Weights of a small transformer language model.
Size: 12 layers, 2 heads of 32, vocabulary 598, 1.22M parameters.
Architecture: no biases in attention or MLP, shifted keys.
Each number is 128 + 24 x the weight over its row's rms, rounded and kept within 0 to 255. Layers, rows and columns count from 0. The size above them is the row's rms in percent of the matrix's.

# layer 5 attention query, 64x64, rms 0.216, rows 0-31, columns 0-63
size [115 140 123 121 103 137  89  78 125 120 111  99  91  89  97  82  75  83  84  66  89  88  86  83 102  95  83  85  88  97 103  68]
[[135  90 141 127 129 150 144 167 156 134 105 171 116 127  91 146 157 144 115 115 153 142 128  97 110  96 169 126 145  87 134 113 112 106  90 113 101 110 177 161 141 125 116 133 162 103  96 142 100 101 168 144  71 140 114 130 126 129 101 135 108 150 139 114]
 [128 167 114  98 114  87  96  96 118 146 138  90 142  98 152 102  82  99 142 163 122  86 134 139 108 124  97 140  95 147 126 139 129 125 154 164 163 119 108 109 107 147 140 121 117 163 141 123 147 152 130  92 187 131 146 147 120 116 168 118 154  96 130 131]
 [140 153 114  98 130  67 130  82 120 163 143 113 150 111 186 126 101 117 145 136 125  79 135 139  92 131 106 138 107 126 145 121 122 113 174 153 128 146 105 118  99 147 138 119 141 130 119  79 137 161 158 116 150 135 147 129 124 111 173 140 140  72 132 130]
 [141 127 118 151 144 158 150 119 119 133 133 168 123 164  87 160 161 143  90 101 136 182 123  99 156 138 106 109 136 119 111 108 116 104 121 124  91 128 158 155 136  93 116 145 151  94 146 161 111 100 108 131  94  92 136 106 130 166  92 136  78 140 126 143]
 [128 138 134 108 110 108 116 158 149 119 145 117 127 115 137  99 111  93 171 161 129  96 140 149 107 101 144 171  99 137 138 155 147 160 140 134 147 106  82  83 126 172 115 108 106 138 147 130 135 152 152 116 155 169 110 138  90  71 177 137 120 124 131 126]
 [122 142 124 142 160 164 167 108 136 144 132 155 142 147  75 139 152 143 105 122 137 167 116 111 148 147 125 105 144 127  97  98 125 118  82 128 106 151 145 173 160  86 119 148 158 114 134 178 112 119 108 145 129 134 141 101 131 173  83 147  91 153 126 139]
 [100 118 129 116 134 138 147 129 103 122  89 125 116 124 136 109 100  97 146  97 133 113 134 134  96 116 142 146 164  63 124 130  88 148 134  89 103  97 148 153 148 117 122  99 153 166 157 108  94 105 191 113 132 130 142 112 120  93 156 111 118 158  91 124]
 [137  99 122 114 154 158 152 126  95 110 148 124 126 126 157 143 129  98 141 129 115 120 149 100 100 139  92  82 149 101  95 116 137 186 155  76 148 150 136 110 123 132 120 125 121 102 147  83  82 150 121 101 127  94 156  84 160 112 162 124 129 133 129 139]
 [ 71 147 122 144 130 152 110 155 109 108 102 137 109  92  73 129 102 156 104 108 120 150 118 128 155 135 130 121 130 135 113 145  89 165 103 145 116 115 137 112 122 110 145 127 119 144 150 165 107 151 143 160 132 118  67 136 120 117 126 125 109 208 112 140]
 [199 144 124 117  97  78 138  78 136 178 139 128 145 136 168 147 163 126 130 142 127  83 124 126  99 121  90 131 119 128 120 112 151  88 163 124 117 145 132 129 125 141 126 139 126  86 128  99 116 121 116 105 110 111 158 114 116 144 141 134 137  66 146 145]
 [161 143 126 142 121 144 183  99 109 148 159 177 128 156 118 164 144 149  94 113 147 169 127 100 123 142 108 131 145 128 133 104 137 121 122 126 102 168 145 156 130 102 121 161 166  76 129 144 126 107  76 141 122 115 143  91 141 152 102 156 101 113 149 139]
 [100 105 118 164 122 191 116 149 116 132 126 144 124  99  98 103 135 143 102 141 147 198 128 110 155 125 161 147 124 137 105 105 138 128  83 130 139 129 146 136 147 104 119 135 122 138 120 186 152 100 109 140 138 140 102 152 138 179  88 151 124 157 147 139]
 [135 105 177 107 100  78  99 134 157 114 123 101 130 143 158 118 114 128 144 132 101  79 132 186 133 143 134 131  91 142 148 146 119 114 148 132 134 116 102 107 121 156 111 123  83 145 125  69 127 164 153 116 147 119 129 128  99  88 151  96 156 108 120 112]
 [120 120 171 148  94 110 112 159 138 138 123 103 128 119 150 109 105 147 117 120 150 139 130 177 144 117 172 173 134 166 134 136 119 125 104 140 144  82 132 122  77 163 100 122  89 169 105 113 148 125 117 156 155 142 119 137  78 112 155 109 123 133 166 107]
 [114 156 191 138 104 169 116 172 146 141 116 118 135 106 113 124 130 161 119 164 137 134  99 109 122 146 153 126 133 145 152 163 129 163 118 187 113 121 126 116 119 126 127 140 122 160 124 164 144 131 107 111 177 156 121 158 118 126  79 157 125 139 178 140]
 [125 140 140  85 133 132 152 107  89 102 156 113 105 123 119 112 133 110 139 174 130 135  99 139 112 129 110 136 149 116 186 122  92 166 149 156 130 164  99  71 134  99 142 113 131  94 127 152 111 110  98 112 147 149  97 151 148 118 143 174  93 125 102 138]
 [148 162 135 124 115 145 127 160 140 153  81 137  66 124 161 118 125 105  91 128 129  93 133  82 138 100 122 127  93 120 115 139 130 101 124 154 146  99 103 102 120 110 172 129 142  84 163 137 143 164 125 149 133 117 139 144 127 138 137 163 116 140 191 129]
 [148 158  74 119 196  97 128 124 108 126 165 184 132 124 145 125 127 107 142 170 122  85 131 133 135 123  99 120 128 124 140 153 163 148 138  89 155 149  95 125 123 181 143 136 163 102 139 152 142 133 157 130 123 147 125 145 132 148 109 125 146 132 107 161]
 [170 109 151 108 113 134 175  88 167 112 159 106 182 111 160 104 140 125  86  90 154 130 155 113 123 143 119 117 120 160 117 113 137 155 123 150 113 121 157 120 125  66 107 139 107 146 125 124 171 104 134 157 155  97 117 127 113 155 124 114 118 113 141 146]
 [113 132 121  85 145 126 134  98 160 111  70 136 107 117 117 138 136 117 115 149  68 136  92 141 120 103 139 128 153 150 154 141  98 154 135 137  97 115 100 120 152  94 114 110 147 145 108 100 113 160 133  65 131 138 142 137 123  99  91 113 146 136  75 116]
 [153 146  75 122 128 143 128  98 130 145 142  95 108 109 122 101  93 133 110 129 119 160 128 138 127 123 108 101 117 170 105 131 115  98 144 146  93 120  59  74  79 118 122 157 127 107 124  99 135 160  80 113 108 110 117 131 141 114 142 134 155 136 107 158]
 [127 167 130 110 105 151 100 169  83 135  88  86  98  70 159 123 152 147 131 124 158 128 128 103 109 146 139 120 129  89 170 123 120 130 127 140 108 121 168 145  74 121 173 121 146 138 133 129 158 126 138 116 131 145 133 160 154 157 158 130 158 135 127 145]
 [116 134 163 124 103 159 160 135 114 119 140 126 163 118 134 150 149 134 143 158 154 111  97 131 143 121 168 130 132 114 119 154  74 142 124 162 134 141 144 138  50 111 107 147  89 152  90 149 171 130  97 152 127 119 143 111 115 116 127 134  93 122 179 139]
 [141 167  97 125 143 106 156  78 112 122 140 169 150 126 106 154 141 160 137 151 136 167 112 121 107 149 150 124 137 157 120 130 105 158 102 111  96 151  81 130 141  74 118 136 134 125  84 104 116 131 109 141 126 142 148 107  97  75 146 165 136 112 120 159]
 [137 139 126 107 138 114 138  60 112  84 129 135 137  99 135 130 136 123 108  96 118 160 167 139 122 136  87 125 111 131  99  73 112 125 129 155 111 104 125 129 104 132  83 113 108 115 130 136 114 127 139  97  87 120 121 123 132 126 155 124  90 122  48 154]
 [ 84 189 119 142 123 130 100 144 150 142 143 145 177 126 139 132 156 144 148 113 165 111 102 133 143 110 123 136 119 138 128 127 140 122 108 182 143 119 102 154 104 145 136 126 125 166 100 176 116 147 148  96 115 156 106  84 135 143 104 132 113 135 169 180]
 [126 117 129 103 105  97 122 120 157 154 152  86 133 110 120 151 109 174 146 121  83 124 101 158  92 110 116 124 115 101 165 134 131 114 147 139  66 110 119 103 115 162 119 107 127  93 137 140 117 125 186 118 114 145 116 136 148 143 145 136 140 149  66 154]
 [178 132 133 141  98  73 110 102 128 143 102 106  94  95 132 136 101 147  69 123 121 135 148 147 124 153  90 106 120 147 127 135  78 129 131 113 125 133 139 111  76 159 133 122 119 111  97  92 141 141 108 125 109  70 166 138 143 125 156 117 142 138 117 123]
 [108 161 137  90 114 140 109 156 176 156 130 118 102  90 111 123 133  92  99 142 166  96 111 118 116  95 103 124 112 109 158 137 120 153 126 101 173 116 143 120 125 151 163 161 159 153 116 157 163 134 170 100 147 143 128 114 110 173 138 142 113 152 156 138]
 [105 106  92 112 141 101 146 103 125 111 119 136 107 109 133 146 166 147 134 137 112 143 144 133 124 113 116 115  84 132 163  95 111 121 147 140  81 147  99  85 153 132 109  95 104 109 130 143  89 172 103  82  98 108 123 154 181 125 140 146 123 133  80 137]
 [100 135 126 124 189 145 130 141  73 108 139  90 160 142 155 123 149 135 114 165 146 114 161 141 144 142 122 131 131 102 146 131  92 153 155 119 106 111 131 137  78 121 143 126 155 165 112 145 144  76 121 119 110 115 151 104  93 124 139 109 131 125  65 123]
 [119 131  95 106  88  68  88  96 102 138  89 146 111  81 138 119 135  91 128 114 118 142 119 107 135 119  90 165 123 135 159  92 144 123 116 157 139 167 132  97 123  69 138 118 148  95 117 145 142 105 139 130 140 138 132 148 121 162 129 144 152 114 103 154]]
# layer 5 attention key, 64x64, rms 0.218, rows 0-31, columns 0-63
size [109 108 105 129 135 104  95  90 108 119 106  69  71 137  91  93  98  91 103  94  91 105 103  86  96  85  93 102  81  94  93  87]
[[120 140 142 108 153 121 108 173 141  79 141 109 181 102 171 103 151 117 151 131 162 106 126 174  86  83 125 160 113 141 162 136 122 132 161 129 138 136 101 100 149 153 124 105 120 117 121 124 147 147 127  82 162 147 118 150 116 113 129 119 165  96 129 124]
 [127  79 165 111  97 142 118 128 164 103 123  80 157 103 113 106 136 117 109 102 149 136  91 155 105 111 156 154 111 165 117 140 145 161 104 157 114 112 129 167 120 151  82 103  94 136  97 122 158 143 124 106 160 122 120 135 132 100 128  96 120 137 171 115]
 [131 107 158  97 120  83  65 157 142  89 129 117 134 112 115  91 140 126 116 152 127 121 127 155 131  81 144 132  75 168 112 137 133 131 150 141 134  88 121 130 126 135  98 106  92 143  64 122 152 122 137 107 140 136 125 144 114 104 157  93 150 109 129 110]
 [124 170 116 149 141 145 172 128 100 156 107 144 104 142 149 158 105 147 153 119 105 141 155  89 134 142  96 107 139  76 127 113  96 129 128 111 134 162 136 115 132  97 167 145 169 108 180 133 100 131 130 144  92 120 129 111 155 158 118 165 121 137  97 161]
 [128 109 148 117 127 122  92 156 165  88 150 113 158  97 117 110 131 136 144 134 159 108 114 170 105 118 137 148 109 163 131 150 159 130 136 151 116 121 120 131 111 173  89  92  91 139 100 134 142 102 151 108 178 138 108 165 106  87 130  90 162 104 121 118]
 [158 153  92 178 119 126 176  89 100 138 125 150 120 126 135 159 138  98 158 133 127 156 126  99 124 138 134 116 178  87 168 106  95 111 137 154 109 151 109 119 141 119 133 176 132 123 149 124  89 113 125 127  94 141 137 103 123 150 128 157 126 142 110 182]
 [115 116 157  91 197 139 105 142 127  78 119 133 157 138 128 180 125 133 120  91 124 145 110 108 117 124 104 102 122 142 163 133 121  95 106 135 113 139 144 130 142 150 138  91 106  98 108 163 146 152  83  86 151  91 108 145 157 126 120 141 162 129 120 111]
 [115 117 142 103 147 145 107 157 104 104 101 129 128 141 124  99 131 126 148 100 155 107 137 127 131 121 104 174  97 116 122 151  92  84 118 135 113 106 148 149 139 158 144 106 170  84 140  89 127 113 156 161 162 147 113 150 152  95 170 182 149 152 115 126]
 [136 146 117 140 152 116 161 144  92 170 119 128 109 163 139 161 119 136 118 166  84 128 138 117 132 160 124  94 147  85 142  97  88 110 122  84 129 148 132 107 136 112 153 139 168  93 150 159 136 135 145 152 103  81 113  98 131 154 115 176 135 139 113 147]
 [103 131 167  95 107 107 107 156 142  93 139 119 169 103 144  80 119 156 154 133 154 109 118 168 130  99 134 161 117 154 123 133 152 163 123 148 131 106 130 107 134 148 106  80  89 135  83 126 152 132 172 107 161 127 136 146 100 116 148  96 153 109 142 119]
 [122 154 105 142 124 136 125 122  88 155 103 179  91 133 141 155 113 132 139 149 102 148 161  89 126 103 112 126 117  69 106 104  78 111 164 131 130 148 134 130 122 144 169 146 167 118 172 151 114 108 120 138  81 143 115 115 159 162 140 143 114 128 111 135]
 [167 143 120 115 124 140 176 158 116  61 112  97 127  86 158 163 123 126 162 150 145  98 120 142  86 124 102 148 153 130 159 152 167 175 161 118 112 145 108 122 114 139 118 153 139 126 158 127 135 114 114  97 117 166 148 156  96 129 128 117 133 124 131 146]
 [134  87 138 133 109 102 100 105 154 159 149 120 152 153  87 111 155 102 106 130 113 150 121 132 134 136 189 113 118 172 103 135 123 112 128 137 141  88 135 143 120 124  85 152  93 134 114 142 137 117 116 125 158 130 115 116  62  92  91  79 132 130 142 114]
 [133 136 156 139 116 101 113 150 172  96 135 124 154 124 141 118 118 124 168 148 152  96 122 140 110 132 128 148 103 172 155 146 154 165 147 140 148 115  94 109  99 178  97 102  95 156  87 129 147 137 129 114 128 146  96 149  95  98 157 108 162 108 155  99]
 [123 109  95 156 108 148 133 105 111 142 152 154 153  76 114 115 131 120 130 158 158 148 124 124 144 125 131 125 174 146 187 136 130 181 116 128  98 128 128 161  88 139 115 119 129 146 141 149 147 145 120 127 143 169 144 132 125 158  70  75 108 130 151 106]
 [115 118 123  82  96 130 122 152 113 142 106 133 162 166 148  92 104 162 168 115 138 142 111 122  77 134 142 139 131 105 126  85  79 154 130  97  88 132 147 119  85 130 112 124 161 155 173 121 127 103 142 122 165 133 157 112 120 114 131 128 165 113 102 114]
 [113 149 136  94 148 162 156 179 121  95 118 119 111 102 138 120  94 214 105 149 149 118 148 165 139 107 121 137 115 130 125 154 141 164 113  92 125 101 138 136 117 149 124  88 152 177 126 126 139 109 151 133 117 103 116 161 154 132 134 104 152 112 138 123]
 [183 146 135  88 103 144 144 100 137 160 114  65 109 146 123 129 115 130 156  73 175 108 139 137 155 141 114 147 148 122  99 153 104 120 147 120 118 148 142 123 127 112 116 139 125 123 118  60 106 100 154 143 140 109 147  90 101 126 145 161 126 118 136 132]
 [165 125 103 128  91  80 108 140 105 111 121 116 130  92  92 112 154 120  84 142 108 141 142 114  76  91 160 175 117 121  90 126  96 124 130 107 151 168 143 139 108 140 151 153 136 108 117 148 110 173 141 131  95 161 136 107 102 146 139 116 103 129 108 118]
 [113 124  98 128 145 118 138  85 134 116 165 138 139 125 118 117 143 140 146 131 145 156 112 118 117 135 143  75 162 149 133 124 120 112 101  98 136  96 128 134 136  70 105 143  74 145 133 161 112  94 106 109 140 117 178  92 129 153  73 109 111 128 102  91]
 [112 147 112 144 128 129 172 100 124 153  97 162  93 142 163 104 141 117 154 138 142 141 152 102 114 136 151 160 108 123 137 137 105 154 140 119 138 109 109  98  89 131 147 145 137 109 130  76 110 162 155 167 119 178 108 118 135 135 161 143 107 148 178  86]
 [109 124 157 108 134 161  94 165  97 127 126 105 127 100 137  97 118 123  81 155 122 145 123 142 153 100 100 136 113 131 138 121 147 150 100 158 114 108 154 136 144 160 150  72 137 128 120 152 166 145 115 128 142 124 101 186 197 155 142 125 123 135 141 109]
 [171 122  81 139  71 111 103 103 135 113  84 142 110 114 100 109 138 135 128 137 125 126 129 130 149 106 120 112 133 108 102  75 104 128 129 101 146 141 100 131  87 144 118 117 139 178 124 154 109 131 157 140  93  94 132  78  74 116 133 105 133 137 132 109]
 [ 84  86  95 183 124 137  93 122 145 114 151 162 118 139 127 119 129 123 141 156 164 153 147  96 121 111 136 128 146  92 145 138 103 107 187 141 165 133 107 133  79 153 119 141 115 112 129 124 127 124 131 100 105 113  83 121 155 151 144 129  92 140 153  96]
 [112 135 107 108 134 118 117 163 151  76 105  80 107 101 124 150 164  99 140 143 113 147 116 116 107 102 158 125 115 121 101 145 111  76 138 168 129  70 135  98 140 106 168 124 126 114 148 159 107 124 118  79 127 135 119 137 116 125 109 129 115 113  74 141]
 [148 124 102 149 102 138 130  97 131 148 110 134 116 110 130 159 160  92 165 133 105 115 114 142 140 113 158  92 150 105 183 160 107 138  93 175 102 133  90 159 128 145 156 148  95 168 117 115 170 141  88 141 114  98 104 120 159 121 103 125 143 131 118 122]
 [130 117 129 104 160  78  82 136 148 170 108 137  72 145 151 132 168 128 104 140 149 143  98 114 132 126 126 111 147 132  63 150 116 131  75 112 128 180 155 112 108 100 158 116 133  97 121 130 117 149 113 100 125 117 115 130 100 127 118 117 148 107 141 145]
 [109 130  83 111 143 101 110 144 162  99  89 139 117 129 164  87  99 172  91 173 102 118 142  98 138 140 106 127 117 133 111 129 154 136 102 119 181 121 127 101 101 100 143 125 141 136 127 144 140 138 120 154 124  89  87 136 107 148 114 155  80 124 137  97]
 [173 157 122  70  94 129 138 116  86 125 113 166 143 112 141 111 116 180 106 123 100 106 116 148  95 129 131 122 156 141 148 122 116 122  85 138 125 169 137 129 118 108 108 125 105 133 133 129 152 141 118 152 145  83  58 167 109 145 114 126 130 114 110 136]
 [123 152 113 125 146 127 139 141 138 108 137 100 133 144 138  86 159 140 159 158 117 113 140 154 112 137  99  84 127 127 101 106 127 147 121 139 104  91 170 112 110  89 120 126 134 133 146 117 122  99 196 138 178 148 182 111 129 103 131 107 117 123  77 161]
 [112 129 106 116  96 117 119 114 149 128 142 146 138 138 102 142 112  79 124  72 143 136 118 133 116 131  92 123 100 113  90 118  97  87 111 151 133 137 141 118 142 103 133  90 120 115 128 187 107 185 135 136 173 123 135 116 182 117 117 158 105 138 141 169]
 [147 142 109  63 113 134 114 165 127  92 111 114 115 113 146 119 101 191 108 150 104 123 116 135  97  99 131 115 102 123 103 140 115 140 146  93 129 131 129 127 123 113 142 156 160 150 169 136 184  85  97 120 147 103 136 138 143 146 102 102 118 107 117  92]]
# layer 5 attention value, 64x64, rms 0.21, rows 0-20, columns 0-63
size [118  94 109 118 115 104 105 116 128 100 124 129 124 128  93 119 109 137 108 143 138]
[[117 116  63 111 150 162  97 102 102 107 157  73 137 113 154 141 159 124 154 171 129  94 167 134 139 118 145 124 128 120 132 201 142 169 142 148 130 128 123 105 161 124 131 129 125 102 130 122  98 123 119 117 111 124 134 137 151 127 139 116 183 125 114 132]
 [129  98 142 108 156 131 119  95 101  99 113  92 123 132 148 130 156  88 111 204 116 126 117 143 139 109 141 141 118 136 132 110 102 140 105 185  92 109 131 116 133  96 181 128 132  89 143 124 120 168  99 105 133 133 131  95 118 146 154  95 147 102 138 132]
 [124 159 130 111 130 162 103 188 114 115 121 125  89 121  95 132 105 113 134 122 113  97 112 128 143 136 116 157  90 136 144 120  99 156 108 177  54 144 101 189 115 130 130 105 116  94 128 103 141 101 103 149 143 134 119 110 144 129 143 118 146 134 120  99]
 [150 137  96 142 111  97 154  88 146 135 125 142 149 137 135 102 152 170 128  97 140 151 183 153 130  97 109 121 142 121  94 124 152 101 172 117 178 156 147  70 152  87 128 143 101 139 116 141 130 126 158 133 117 139 142 115 118 116 114 172 103 120 148 144]
 [115 162 142 108 129 132 146 106 145 134 135 103 140  97 194 151 120 115 128 121 171 109 141 136 107 133  99 177 157 130 133 186 180 156 141 111 152 120 106  97 146 116 162 102 121 137 130 103 105 135 116 115 150  72 145 150 147 107 110 141 122 145 105 136]
 [113 127 183 138 119 115 128 145 121 147  95 131  94  55 148 116 131 107 140 124 121 133  76 123 100 128 115 102 154 114 117 143 126  97 113  95 104 111  91  75 114 139 131 104 135 151 126  91 143 194 148 127 133 146 129 136 136 133 127 152 111 129 168 129]
 [115 138 111 138 106 151  93 177 107 126 111 128  76  96  60 100  83 130 124 138 104 120 120 145 166 132 133 143  95 129  89 131 109 132 120 141  73 114 111 154 114 135 131 113 117  98 128 132 147  77 126 174 108 136 110 114 148 149 148 118 144 122 131 115]
 [121  99 129 138 121 147 110 146 111 131 152  61 106 112 164 163 141  88 128 162 104 123 127 100  90 116 122 158 116 135 138 146 160 174 106 148 100 155 114 134  98 131 154 118 140 103 116 116 123 146  88 126 150 158 126 173 132 154 116 131 174 131 150  94]
 [160 143  99 137 128 114 144  98 141 146 140 111 168 165 129 151 134 154 162 121 178 121 188 131 150 143 122 129 149 130 102 169 112 130 176 142 155 134 162 120 122  91  98 136  95 113 104 152  80 103 107 112 109 138 112 105 101 108 137 121 158 139 117 152]
 [ 84 120 137 125 139 143 111 156 100 121 138 100  97  82 141 112 120 137 139 124  66 127  87 127 134  79 129 148 116 104 146 136 112 115  91 104  82 137  96 124 105 125 158 100 134 120 160  82 152 171 142 132 146 144 144 117 181 124 131 126 126 144 138 148]
 [127 141  89 140 144 123 139 121 128 112 164  88 188 107 151 152 149 130 139 134 150 105 199 153 170 123 123 124 146 121 121 191 158 124 159 128 133 110 146 117 160 124 121 134 113 134 120 161  85 102 123 112 108 112 113 139 155 111 120 116 166 127 150 148]
 [105 134 171 171  93  88 127 180 139 142 152 142 148 154 117 159 115 132 135  95 145 154 100 127  93 163 128 116 124 142 139  80 167 102 103 161  96 152 101 174 117 119 110 137 146 140 104 109 136 118 115 118 132 158 102 126  90 137 134 151 136 135 158 119]
 [102 108 135 141 124 151  87 131 127 111 134  95 106 124 121 144  98 123 141 151  76 120 103  98 114 147 140 139 110 132 139 127 125 196  85 163 104 142 106 201 106 166 140 129 143 118 131 108 155 114 119 140 150 128 125 164 146 154 137 105 126 134 124  81]
 [125 102 158 156 110 114 137 138 127 156  85 185  86 153  86 107  88 146 132 118 103 167  74 111  96 137 125 124 117 132 125  70 107 118 119  93 128 132 114 123  81 129 136 119 130 133 138 105 158 145 129 143 132 164 127 103  93 127 136 134  91 134 127 130]
 [162 159 168  84 159 148 109 118 112 120 108  75 133 107 166 145 157  90 105 147 166  84 113 155 153 138 125 146 140 138 107 157 127 140 116 182 115 129 127 114 140 105 170 100 123 126 121 131 109 168  94 118 124  90 134 127 133 145 133 112 160 117 113 121]
 [105 120  72 143 111  97 129  98 146 131 120 117 131 143 135  86 131 192 132 114 104 122 176 175 170  99 135 129 132 117  99 116 134 111 169  96 172 116 123 102 156 110 138 139 125 109 126 120 153 119 158 148 106 113 147 109 149 129 144 136  87 114 128 165]
 [108 130  82 162 110  92 117 103 133 140 155 113 150 129 144 109 113 195 142 112 106 137 176 166 155  87 114 137 154 100  94 144 133 123 171  90 146 111 130  88 130 112 132 140 111  93 123 114 146  97 155 143 106 109 146 120 150 124 136 128 134 120 120 170]
 [117 146  74 115 130 121 125  94 126 109 126  85 161 123 149 122 143 134 135 152 157  92 201 160 165 108 135 125 148 121 118 164 119 134 152 162 127  97 128  88 158 115 133 128 116 109 109 141 101 124 127 124 102  81 137 110 123 127 150  98 162 143 130 172]
 [ 82 103 125 155 100 143 102 141  99 134 175  79 115  92 161 130 132 141 159 126  80 125 111 102 103 107 120 146 135 108 146 147 155 170  98  97 109 146  87 133 133 134 135 133 145 112 129  76 145 171 132 115 137 152 150 144 163 129 138 111 146 148 138 144]
 [132 163  97 133 143 126 134 119 143 122 154  89 177 101 158 149 157 131 141 138 172  89 201 145 158 133 112 126 155 124 113 193 151 131 173 141 145 101 151  97 136 120 132 125 115 123 107 151  93 108 121 139 111 110 123 143 141 126 128 123 161 131 131 134]
 [148 131 123 143 142 117 146  99 133 139 102 140 147 162  91 126 126 160 148 153 167 162 178 152 133 146 125 105 129 131  97 155 111 142 166 120 157 128 152  81 122  95  90 129  96 132 117 155  75 114 107 127 116 129 107  79  88  93 126 133 112 140 137 152]]
# layer 5 attention output (transposed), 64x64, rms 0.131, rows 0-19, columns 0-63
size [ 92  94 107  97 105 106 106 105  91  91  87 121 107  85  98 100  80 105  87  98]
[[ 87 101 166 154 128 171 110 147  58 107 157 113  92 148 108 179 114 122 117 140 124  95 120 152 162 137 137 123 139 115 118 148 103 140 144  94  93 166 118 128 130 117 150 120 134 134 182  92 130 103 101 129  97 130 132 115 147 123 151 149 126 108 134 119]
 [117 152 125 165 139 154 136  68 102 145 129 130 117 126 117 167  98 142 131 112 146 146 129 138 113 128 101 129  99 128 131 149 157 172 131 152  95 113 105 111 148 133 129 149 154 197 126  93 161 137 111 107 114 131 113  98 109 133 158 177  90 167 126 137]
 [132 124  94 135 109 115 135 110 120 117 192 141 108 126 103  76 122 116 130 134 119 118  88 159 155  96  87 173 150 125 169 106  98 102  87 110 134 121  89 171 140 163 157 128 141  89 155 106 139 111 112 114 131 135 129 120 129 117 113 142 151 149 157 128]
 [104 121 114  64 112 146 111 156 142 150 160 113 130 131 132 192 134 136 129  88  87 105 127  84 145 130  91 130 161 139 148 124 165 108 125 112 104  94 157 112  88 116 104 129 144 100 110 112 135  83 106 132 147 150 142 151 138 148 116  99 115 146 125 121]
 [144 118 167 135 122 145 143 151 126 115 138  99 131 142 169 130 133 118  94 156  92 111  90 116 132 182 124 164 103 123 125 138 150 108  85 128 107 130 160 167 124 114 151 130 105 171 144 140 121 156 141 137 193  94 124 179 133 128 119 119  87 140 117 121]
 [ 83 102 143 150  91  88 135 126 164 159 142 148  87 158 105 166 127 171 111 110 136 137 122 174  91 136 149 162 126 113 158 144 150 117 128 120 144 120 130 122 121  80 172 139 131 133 101 132 128 164 139 110 130 161 125 152 143 151 150 129 127  89 115 162]
 [131 160  94 137 118 130 118 124 142 103 138 161  95  94 113 126 157 103  89 121 140 129 155 164 150  76 112 171 146 127 144  96 123 117 109 146 139  99  72 154 147 168 148 145 118 105 138 151 149 149 107 117  89 150 145 111 147 119 137 116 147 134 180 150]
 [124 142 107 182  94 128 137 140 102 106 136 135 109 143 136 151 134 133 111 134 101 104 141 132 140 137 156 161 102  69 132 170  97 159 144 112 109 119 114 125 126 147  82 122 154 114 106 110 172 114  90 122 119  92 151 124  86 101 137 141  97 170 161 112]
 [130  98 155 110 117 112 108 120 118 104 109  95 140  89 122  93 124 128  93 126 124 144 132 113 192 148 136 122 165 145  90 144  89 131 108 145 111 111 134 116  70 141 167  94 139 112 130  88 127  88  98 138 100 127 113 110 173 112 124 140 140 130  96 103]
 [113 123 145 119 118 141 131 172 131 131 146 168 121 158 129 148 108 123 162 149 151 110 117 160  81  99 107 168  92  81 159 118 146 143 145 121 137 108  98 186 113 137 116 175 135 150 116  98 126 160 152 129 143 138 151  91 147 166 143 128 123 127 145 158]
 [169 154 138 117  89 124  87 125 118 176 109  95 109 104 154 148 117 146 101 125 127 130 171 110 124 113 120 138 135 138 116 165 153 128 157  78 105  99 119 138 107  87 161 140 112 143 111 135 143 121 101 145 144  97 122  76 159 151 126 122  90 105 126 161]
 [140 143 101 137 125  83 113 103 153 146 156 102 133 150 126 127 180 108 156  88 123 170 139 172 150 146  98 137 149 125 132 110 105 121 154 120 120 123 125 109 115 149 124  81 128 151  61 147 143 109 141 125 118  85 135 141 101 117 170  82 137 136 126 114]
 [113 121 117 135 113 122 168 102 105  89 173 131 137 119 116 109 122  93 142 160 118 126 131 165 147 111 192 142 134 131 131 141  97 143 147  96 143 153 100 116 160 180 142 117 163 124 134 160 168 118 144  93 109 109 122 137  93 100 134 133  77 143 149 114]
 [110 136 106 125 151 135 127 134 164  72  85 164 164 122 123  94 127 104 141 122 146 154 121 144 117 135 126 127  94 100 147  94 131 155 144 168 176 137 122 111 167 170 102 122 128 107  89 121 119 138 132 135 112 167 140 166 115 109 170 123 146 163 107 109]
 [131 109 125 164 110 112 109  97 114 178 183 136 106 142  97 177 143 170 112 124 108 162 105 164 139 176 152 128 128 130 122 146 126 137  84 123 134 116  97 129  93 107 157 165 127 146 157 100 119 150 105 139 160 135 144 101 154 124 128 120 115 160 141 119]
 [ 62 127 139  86 147 138  95 161 148 121 132  99 135 137 143 121 103 124 117 117 115  95 121 119 110 144 124  83 156 185 157 120 152 123 127 103 113  96 123 103 128 161  98 143 124 112 128 129 121 135 144 123 133 150 121 125 179 153 155  73 128 180 136 120]
 [116 129 146 118 131 141 112 160 143  93 107 117 146 102 125 123 130  86 112 122 145 117 147  94 147 149 137 123 173 157 132 130 124 132 130 124  84  68 107 134 116 163 111 164 139 113 123 124 104 116 128 108 135 148 111 135 177 146 177  62  86 115 161 120]
 [105 147 156 175 138 126 113 114 109 151 168 101 106  85 149 136  99 132 109 104 156  98 142 139 139 131 132 134 134 154 105 152 155 161 147 138  95  91 119 119  99 150 169  99 118 162 166 118 107 105 132 155 127 134  71 109 173 120 113 100 133 121 104 137]
 [137 116 166 153 115 136 127 171 112 106 140 145 122 166 114 142 129  89 174 161 127 100 136 152 127 100 166 169  92 115 140 169 140 135 132 106 118  87 120 153 120 138 110 154 123 149  93 112 134 109 182 162 145 117 148 147 117 155 163 137 132 120 169 142]
 [155 156 146 139  86 101 125 120 113 132 120  84  94 103 154 131 114 148  69 113 122 140 149 101 140 127 145 144 136 145  98 170 136 128 135  85  78 102 137 126  93 112 182 106 124 104 125 143 124 132  98 155 132 129 118  97 167 101 131 115  84 132 130 126]]